Weights of a small transformer language model.
Size: 13 layers, width 640, MLP 2560 tanh GELU, vocabulary 16384, 74.8M parameters.
Architecture: LayerNorm before each block, learned positions, biases, tied embeddings, capped logits.
Training: a variant of Adam for these matrices, 884M tokens, 13495 steps.
Each number is 128 + 24 x the weight over its row's rms, rounded and kept within 0 to 255. Layers, rows and columns count from 0. Numbers have three digits each. The size before them is the row's rms in percent of the matrix's.

# down: layer 3 MLP down (transposed), 2560x640, rms 0.0399, rows 486-523, columns 0-79
# up: layer 3 MLP up, 2560x640, rms 0.0446, rows 487-524, columns 0-79
down486 109:138101102115145175074085133158206122079133127120143122166127119116107162154134141094139110121155129183153122141125127147083128088119124111120133116158122134116139178111151130177093093148123110124193132068170128121094148124131102149149122138
up487 098:166122092104088096149139139125146110098123072088126106132139087096138110140143110145111107140121143113105128105119179110139170127112112095136129151121143106122147124095129132083131120146111133164089160129125106156110137155154126097182141163
down487 090:154116122099134139152128120173134124123165104129141120136119090117131133118136068169123090147140140077136128122123170155104156154092136102125159140133126111159137122133117127132126128122131067090139135126126093124120114132127125197113177105
up488 096:178127115068127143112133109135123150138129077146130149140142082124110103091168133103141116154101136148151119120096156126122112132117112160120127103131156078102139110114127137065088126168137122152151132115102120130030160135159147111121138119
down488 119:131114121080157090119091132085130139167135141150120143126137077117156172139167137123119158149129131122139131151127128136144141131120149116097130096133147145130112161087110130134067160121089132131142136112162154116134121128144143126182173170
up489 102:142149078136200113079151149130118149082143147118101093153130169095156136132136114164106104131133121126098143150145113140088128125175116096094129109168145141146164143169114134175147112145147077151136132086140114130103144144151124144095127160
down489 089:102113155142142136082106107099139115121132106096110145145122105115108132122126136130155136099133094137147107163130108140125142108092142087147147144167109128108122150127177144132099105146132122104135104145120123080095164110159083120122113133
up490 079:111156109117174151101132107124120165153129101138142162106147099117166126112144130136161123142141163124137132105110114115144136139131110108128159121105118107155128106079101110110135168131120155102098145098137111122133131096133145127097111114
down490 078:150169099129142160099140083155112160133172114146134143093143095126154129159145113134185128152129178120131138107089125112142133141122114090119161135092107101136120114100092107095122143121129132117132163091136068147127130115151110143104147128
up491 098:134152113136163130115167094185164103140136068129098099102145107111127053103146132135128132142149126145125122126153147141143165131080149153125124142154095130106111120109102127107118118132138139140150138136143107102106169133122122160182148146
down491 098:126114102152133135139132144126142128137154118127085123110135167125108167136155155130128098148116124159115184056085121150068146115100162149130125075148083129120133101115137142131144126136119131084152129124123116140158128171143128083124064151
up492 140:106148127091127143118140091180152132146148147138105106123138086166101115108176124129151141103196135121079169126129133148113132140139104112134109129165146171123101156179136078136165123148089142160123144103130089149130132161130103132148138132
down492 126:143105105119115129118137184142122140106120108088123085131097099165103109068112170120137093132128117114139100147125120143107138143092112127120158109132150085161094131078108140129146089123157109149139181120133126140139140123135144132143135149
up493 093:122129167132135163135163135142120141103150111139164133125123136165165122118134129094179084151105127174098123150126136166137101132125179172175124116165172133130142097125103135138096182095117101104114150131133111110151105158125163135113090122
down493 083:142145153108105112127166148173165121127124148098160100107148155112147076141166153182165140157137125096092139128148052128067104124129149151144121105090126128117105105115112126112110152163126098101100133146142141139126153124136163109148143113
up494 114:165108115092122111120133140125142113150125102112123121116126125140131130124128090142111128086149150140109119135157142099163149191157146099108150113145122112120141116104132132096140146141157103124137122114110127155103079151166122131156096177
down494 114:110110111093147130098093136138137165104126144148149155129115155105114159111131111135122147074115137106157091126166148133099094140137090141135115161145106120152128107106116149165162124141151122103149124118159137142154126128164160082111082158
up495 099:167154100125152156112138137106131160101130119134126132140144099078126133141123107163160111133141135131094136119119142139182112131122081100177186105160161132149136121090090122097126170104131130093133098138094112151140142150155137162140107154
down495 110:143169142147143138039143139084115176120137106107123143108142114089091131141110167091136163153101139155107142122155092134138170137109148112125118161095136123144143122085151143136138116147136087155111089101098104120147144111139129138112152152
up496 115:118159198086147136170091113149087082114162128169133111111117098142106153126156135171133135101117147131167122122135106140148126130147151167099086128126131152124109132138150103154098141114151052124110144125168115158109152141110120145092128112
down496 113:157127131178113147141157106120138148115123121094120129138126130110097094129126172123131141173117117141139154139131114078124168150134144107104116120128123116094082137123116122138097133109110121098130110119134116138126155105172152158121141125
up497 109:107104139111196130137160165131133113133126149150119150141133110176083116124159149153107117078126114131145142069089097158115147126113118131105170114121200126115146160152115127118100140079149143084155118085119115102126113110106119115158101100
down497 101:091153151127087150126153142161128147157097134161159148106121119104103151120143105086093104109150109087106150100103123107120125131152074114163145153119149136141134132102120124127111154144085139096117141143104143087152151127126058130133136116
up498 102:145152161153155147130135140134148132143112124081125124121139129125111122126148145104144104137158139160135132098105125143119139107128102133133167187099141116123123138117128091168127101163093105150090113098066106137135156131129124179082113099
down498 133:126109108101131146155115112154111126122155123171137110108140120137138130130111105171114132118093104089094139142172125126156129194144132123135119089171115128137140141128139159078133161088161129121167138101172148147106130119137126086147139123
up499 094:097160100116095080132157117140134126151108093167090095124143146100130155107133103155084119177135139117131106114100157108140091147134092153127148101148084146138163147179161106115171129085134113101107147084113091174156114151098132189109112136
down499 087:166111109130110127131131163130133104126123112075128123098134143156135177123093149091138146150143127142143135096111156142114079136121154143135203135123158131138133152169113143173150147128123138130136126128134140128078185167119135119097098140
up500 087:106135103122145185128101099127143148091159132123173105108136129123139069097136111106123114096145149161128152134172132129138179114123125124160128151123104142072151112165165099131109105142093087109131167126145132159119085126134170119172136136
down500 077:152128099119117143114122114147111135195145135117115152131148097144136175126120153122124159108169131133126137140108106127097132131132175150110142097161123145090109145073108131145162113167151133140168153135086137121127141212089132150133146157
up501 110:118134137103132163153116185110172119116165127104162113118129105132139115091118103105130152111134174140083137122169159159096135101149125160167118136089093182103148134130139105151109122135093142159126120114127126132129119165126093121142120142
down501 101:127095133101097089113124152149129128104120145115130147121117133104170113116156130100142124114121097137164144109167139144092111105142159154116149132155113086098106113126172097150103079092115162114138150129101128139074094091129107134127099136
up502 108:096165084143120076140159113131100128173117120151073111123133140125144170129139139101151121170112149171114158089157131100132105106100113139096163127137144095146158156155103139123111158075156108119161114154128109150116134131143071121116148131
down502 108:113146106122109092148140150132117138141129125134122140117110146123158143123116150087104155134144128112140150141153142124145142095124156148095127152156159105110135167168107097133112132108165126153163101127130137157137126121093099145120167067
up503 099:137090122116092113152153144158154114136141099125105156133134129121121113129140110127149108120104160116104136131115136123173099091135166130146132112146095149125113153153169122033103143200119113117143124111136138133137128135149154126148107199
down503 092:136124094125128114161144096134164121164155126145097125113125118144146149120100126095150106103121109147115115120086122174096156139147103146158119123142138128134108152167139146085134129145137099145145162105148128142165124137142099082172156144
up504 095:161174111098133131151157147179147095158169117148123128118155104122143156118138102133101122125089144156114108128127134139122117141100102129111110109106096106097116133114148117130123168093169113129123151138140124112112083124131151140143122157
down504 112:161103098116127150093167132130154127138133120126105158098134144120107105126123156064113131104103151141111191098079131142127139131095112156097161159142171096111110123093106135137125111119122118146103105125114126154113127099117129115097142158
up505 099:120149152114153140180165113166134100120193130146086113143103130125139104136173123161110097186141119114119141121132161101126137129113141122101123164163092099113087093124173118117125149124131136088135152121172090117099117149165111108201102111
down505 090:121124093201170091132159094138098112152129101128093143141124179142101098125120143148133131129118160153111141116160115125157169122118123182126148129107137113109134130116123128141126122135095108129170143118091143126122131164151166127140103134
up506 098:131116130146140142119132144169141101123121101124116074101127115141104084113132175127146142097124153166134138122130106136122162160126083121157094125118155088117135114106106095096190119139113113130128087117102134080128143166089184184145145129
down506 079:106107145128118174118138138102169142109125135106137159129143107106137152119111095176125093134105115139152115124129083118129120117147129136137122166111130078122163127124105106133117098147117130137171126118116175111136149089107131101171145112
up507 090:104181139110175102151138145150095136182164163154132193162135106144133119131125166172106104117176123133116143138147116162178150123115136121132095090137165130141125090125107132122111138091136142113149170117145099131156126112155133153144071147
down507 088:113152131141119085145126086147146122151153134123096115099113147117130128138150113140130101126131084110099100129090122151118129157176096101100123091160142108133133137111117150162153128148171102105138137149122140135163144126094063123120158108
up508 107:113101172065109136136123148151100071095146123133164140120125105127091114125122157125157107095143142120158129110159165137106128148150139142135131113111134089131124129134092141156139115139165093116138162094183128125133122122151119104160118169
down508 100:111081150124085061142152117162146111140093133122150107166123144132136123126165131126109129111153130130125136100186158109119124164140175150128105097158125183131120148102079094133153159101159097133113109095123119136137089113141104096120164123
up509 098:123134152135150137122111092135139154134121093174094179105114124119114135119176133147124095155159134116149200113143123143130123137112125137168144113124087130118109172086133122130128105130097089149149220105109079155155146145185111111114112165
down509 128:123149116111150151143147133103151168152146106115105109140137148103169112132082142085151110142131151122101118088113139114078145140126107136129141157127110122130144142133120128136151103107149157121121118121126143110113145135110120159105136145
up510 089:170157132128110079107153115163106100111159125112090116121136114101115122123161108142106103156142141163124112120117106139175128135166151160118138112158137103112089147132159106073120143138144105116119169114142123165129088081181113119126110160
down510 117:111156109100136121113126127137195150134153147115102151116135142153125136120167140152107125103123106125111151117125091179124150117130139125108129155147093132154137137167099155145123114145165134147143125104117099164067123109158154122118113169
up511 102:116142125098132106132123149142106128128135128125142146104135163116146134139179157134125083141170173136150170137145110150069144149137131151139118087137090145110094150139121133127104128155091137099131129083121130176134121128113108138144136156
down511 121:150129084135173077120145125137140116160137140137162111095104117102165122122143115119097115135103167127135075106152146116162134152105117084101107138137117162137123091173101128104117107153100143116121120102169129166141120115145179112101111092
up512 089:108153132138126122167108100179129120162158137146122156108102149139133116110125114128124098186153133142139151098087134118129096175121144097152160131143100137131152112142111112111099138099119137107131182112112087157135158139137123139136121136
down512 095:152132128163107140118143099137141135105146124117109135109156124144116136142131157124125109169127176147112158089118129135099113127117131108111132149064092149134122149125083086133114101112111111121096171120119107125118156145178148127125160112
up513 088:124141120094174150118137124132137138134140110134114128138136121124178141127140100106142155122118153136140137122165133095186145166127125140113109113139128122142135108119108104124188165098121085110172167102114094135097105131146090171121118102
down513 157:129181123101102135136159135074088163140147127098106113138140127184122136094118151150132117170140128110132098145102127123117162108142130127133156151161136129122116155133135137165115088137141152150117111110129124151115195133090108100128147116
up514 105:113110118129143079156099119129136143143102106156148100098125090108122095145161120108090152109153130109123127136089167134149159164156116104164101136141093135107101125134161153111155137139131119146141128103130100107151120152109145128092162153
down514 103:122084142129152147142120120093138162115137103147188105137117102134163125134110110191113111135110130165118154123139132103167128123094128090133154130153112156108093158144117101133115121159157125100106125152098139144142133140147157116150143108
up515 093:153159124106135101155133127163108112135150137127162124131164112108145129117121162143161130103138196108129140104099160173166134151142108125134120131077088092134113103116144103128149165104151121124125170115184121136101112112135136115145152107
down515 105:178128114138116101141150135085139140115135145116098144104139100118112113125114139113134127138171176151117133068161130165121140147169113129118126130146130150169155117137098106125144142081130110139165156096109076178160119123109106118102104124
up516 095:140171108109114118112116067116147148093138098141073140150161132085113132097139113096103135129162158144181184145096109099141159131099095167136143100189118122113145134172128137135085126135141128114174136048113108149107122139116138088133119148
down516 135:155154102171138100128131117123158124135154122130072129126186141113088158117136117127086144164093116150119130112129143113120140101160099101120139141141117136097129126106148120152128139080111161117157088103126106123108167078122134132128086115
up517 107:105117165140133161149152126151174141146132162108120129158145106089150124152114133127126093150093124140112124105144114078124110122127111116090148137133141090118129153135110103071165114148118137165143116123108132101126125100148122169147140092
down517 090:104165162131126180145116069081144152098157123125122150137134117116114123144122153146132130135128120174097125127098093106175164133141136116161081127097137109116131107112107124133113114137110112117104153112124162103122141118127116106148094157
up518 072:120152074167133149102138089142121159130149139127098125091136105097155116126142136145167155128141176156111128116107126136154112141131114118131158094095109086153135082087091104118133134095117128110109167090124076147136146111142151102099124107
down518 075:167177094153148147093153099164146152122209134150125158089147117141150133150142139136162124144138197151126158105089114127158135148114125106119148130097100098134104123116110111096124153116116117108119194092154069151117134125144121144106140135
up519 115:154116198076086117142112168130144104125147134129111122120128117151126093106162149099128115133105148134149130108160129179103130146135157156109120141131126083107151103158139141072124076133145154155109123097136138153014169135150100101136134122
down519 109:136137110106133127128094143148119159119145138125131128107088131094171112116165096081133117120100117102136159170129143127142135077109138138113143115133144137152124118091113155129174125157169120117161141105122144125115121183128157148138184134
up520 112:112109141104117143113127149154127144098136112156122098136122082142097108131163096129123133153111104120165208132133133165123072128136106126130161124116154105077145114095114110155095104176135133125116159103144103112134136146120154109125074155
down520 112:147129134114143124156112151108141104107123147114114185181119139100133163106141137137158161106111143091109095111112151112185138144148133167114106132084118114157161089153129105121159131115165145132134127155120148096103108143139160111087145127
up521 084:133170115124170097110148138135121156099155121136144119128165125139155120145132109156146119151097178168150124118123151150135103110113113156139141138126083091130131099110115109112122113119146115125161154117116093147070130125150128138154116117
down521 082:151129124119100127108152127134126113124113131137110148132112134132132125136092121119156119145133139197154160125138116117154102125099106112126145131129135149138116121105138114154107122130091108114129147128122111132089118143097146124106106163
up522 102:089120117121184133162103113153090155170147118155085119110138109114124141144147155121173126134106115147126141122139179138125108118143145148117163157111131137118099080145088094155118123130108125093149115136135104126160143160106118187091152105
down522 093:146119156175125097130133098137147095138164175092118156113132107120105115131118139098129103153084114137093160131103139158081136118107107133151140100138160136122091131103069114104129156112142102094125147150075171125144168080087118110146138113
up523 105:217117112105142159101154108141142115082159130109117099103121130127135137115147120107110127149113145143116131107136114125090118121119114133082099132115153136103137139088114110162154089123160113150159108101172127184127156121186118116124118145
down523 083:105117174156164110102125132127121120134131114128106128159121122119159185123152138097147168094121137144142128142116105100157127113104083161166173116117130144152151153136144121109114163147066155105070128099154142093132131105122097146117110140
up524 089:133182145113162126153135092160117119148137105148148136138173122098145110123173124137128132155111196175162129105143115138125111147130111144131132117142102146143103124118149124117106105137109092099154170140102077135127133157119134137145121102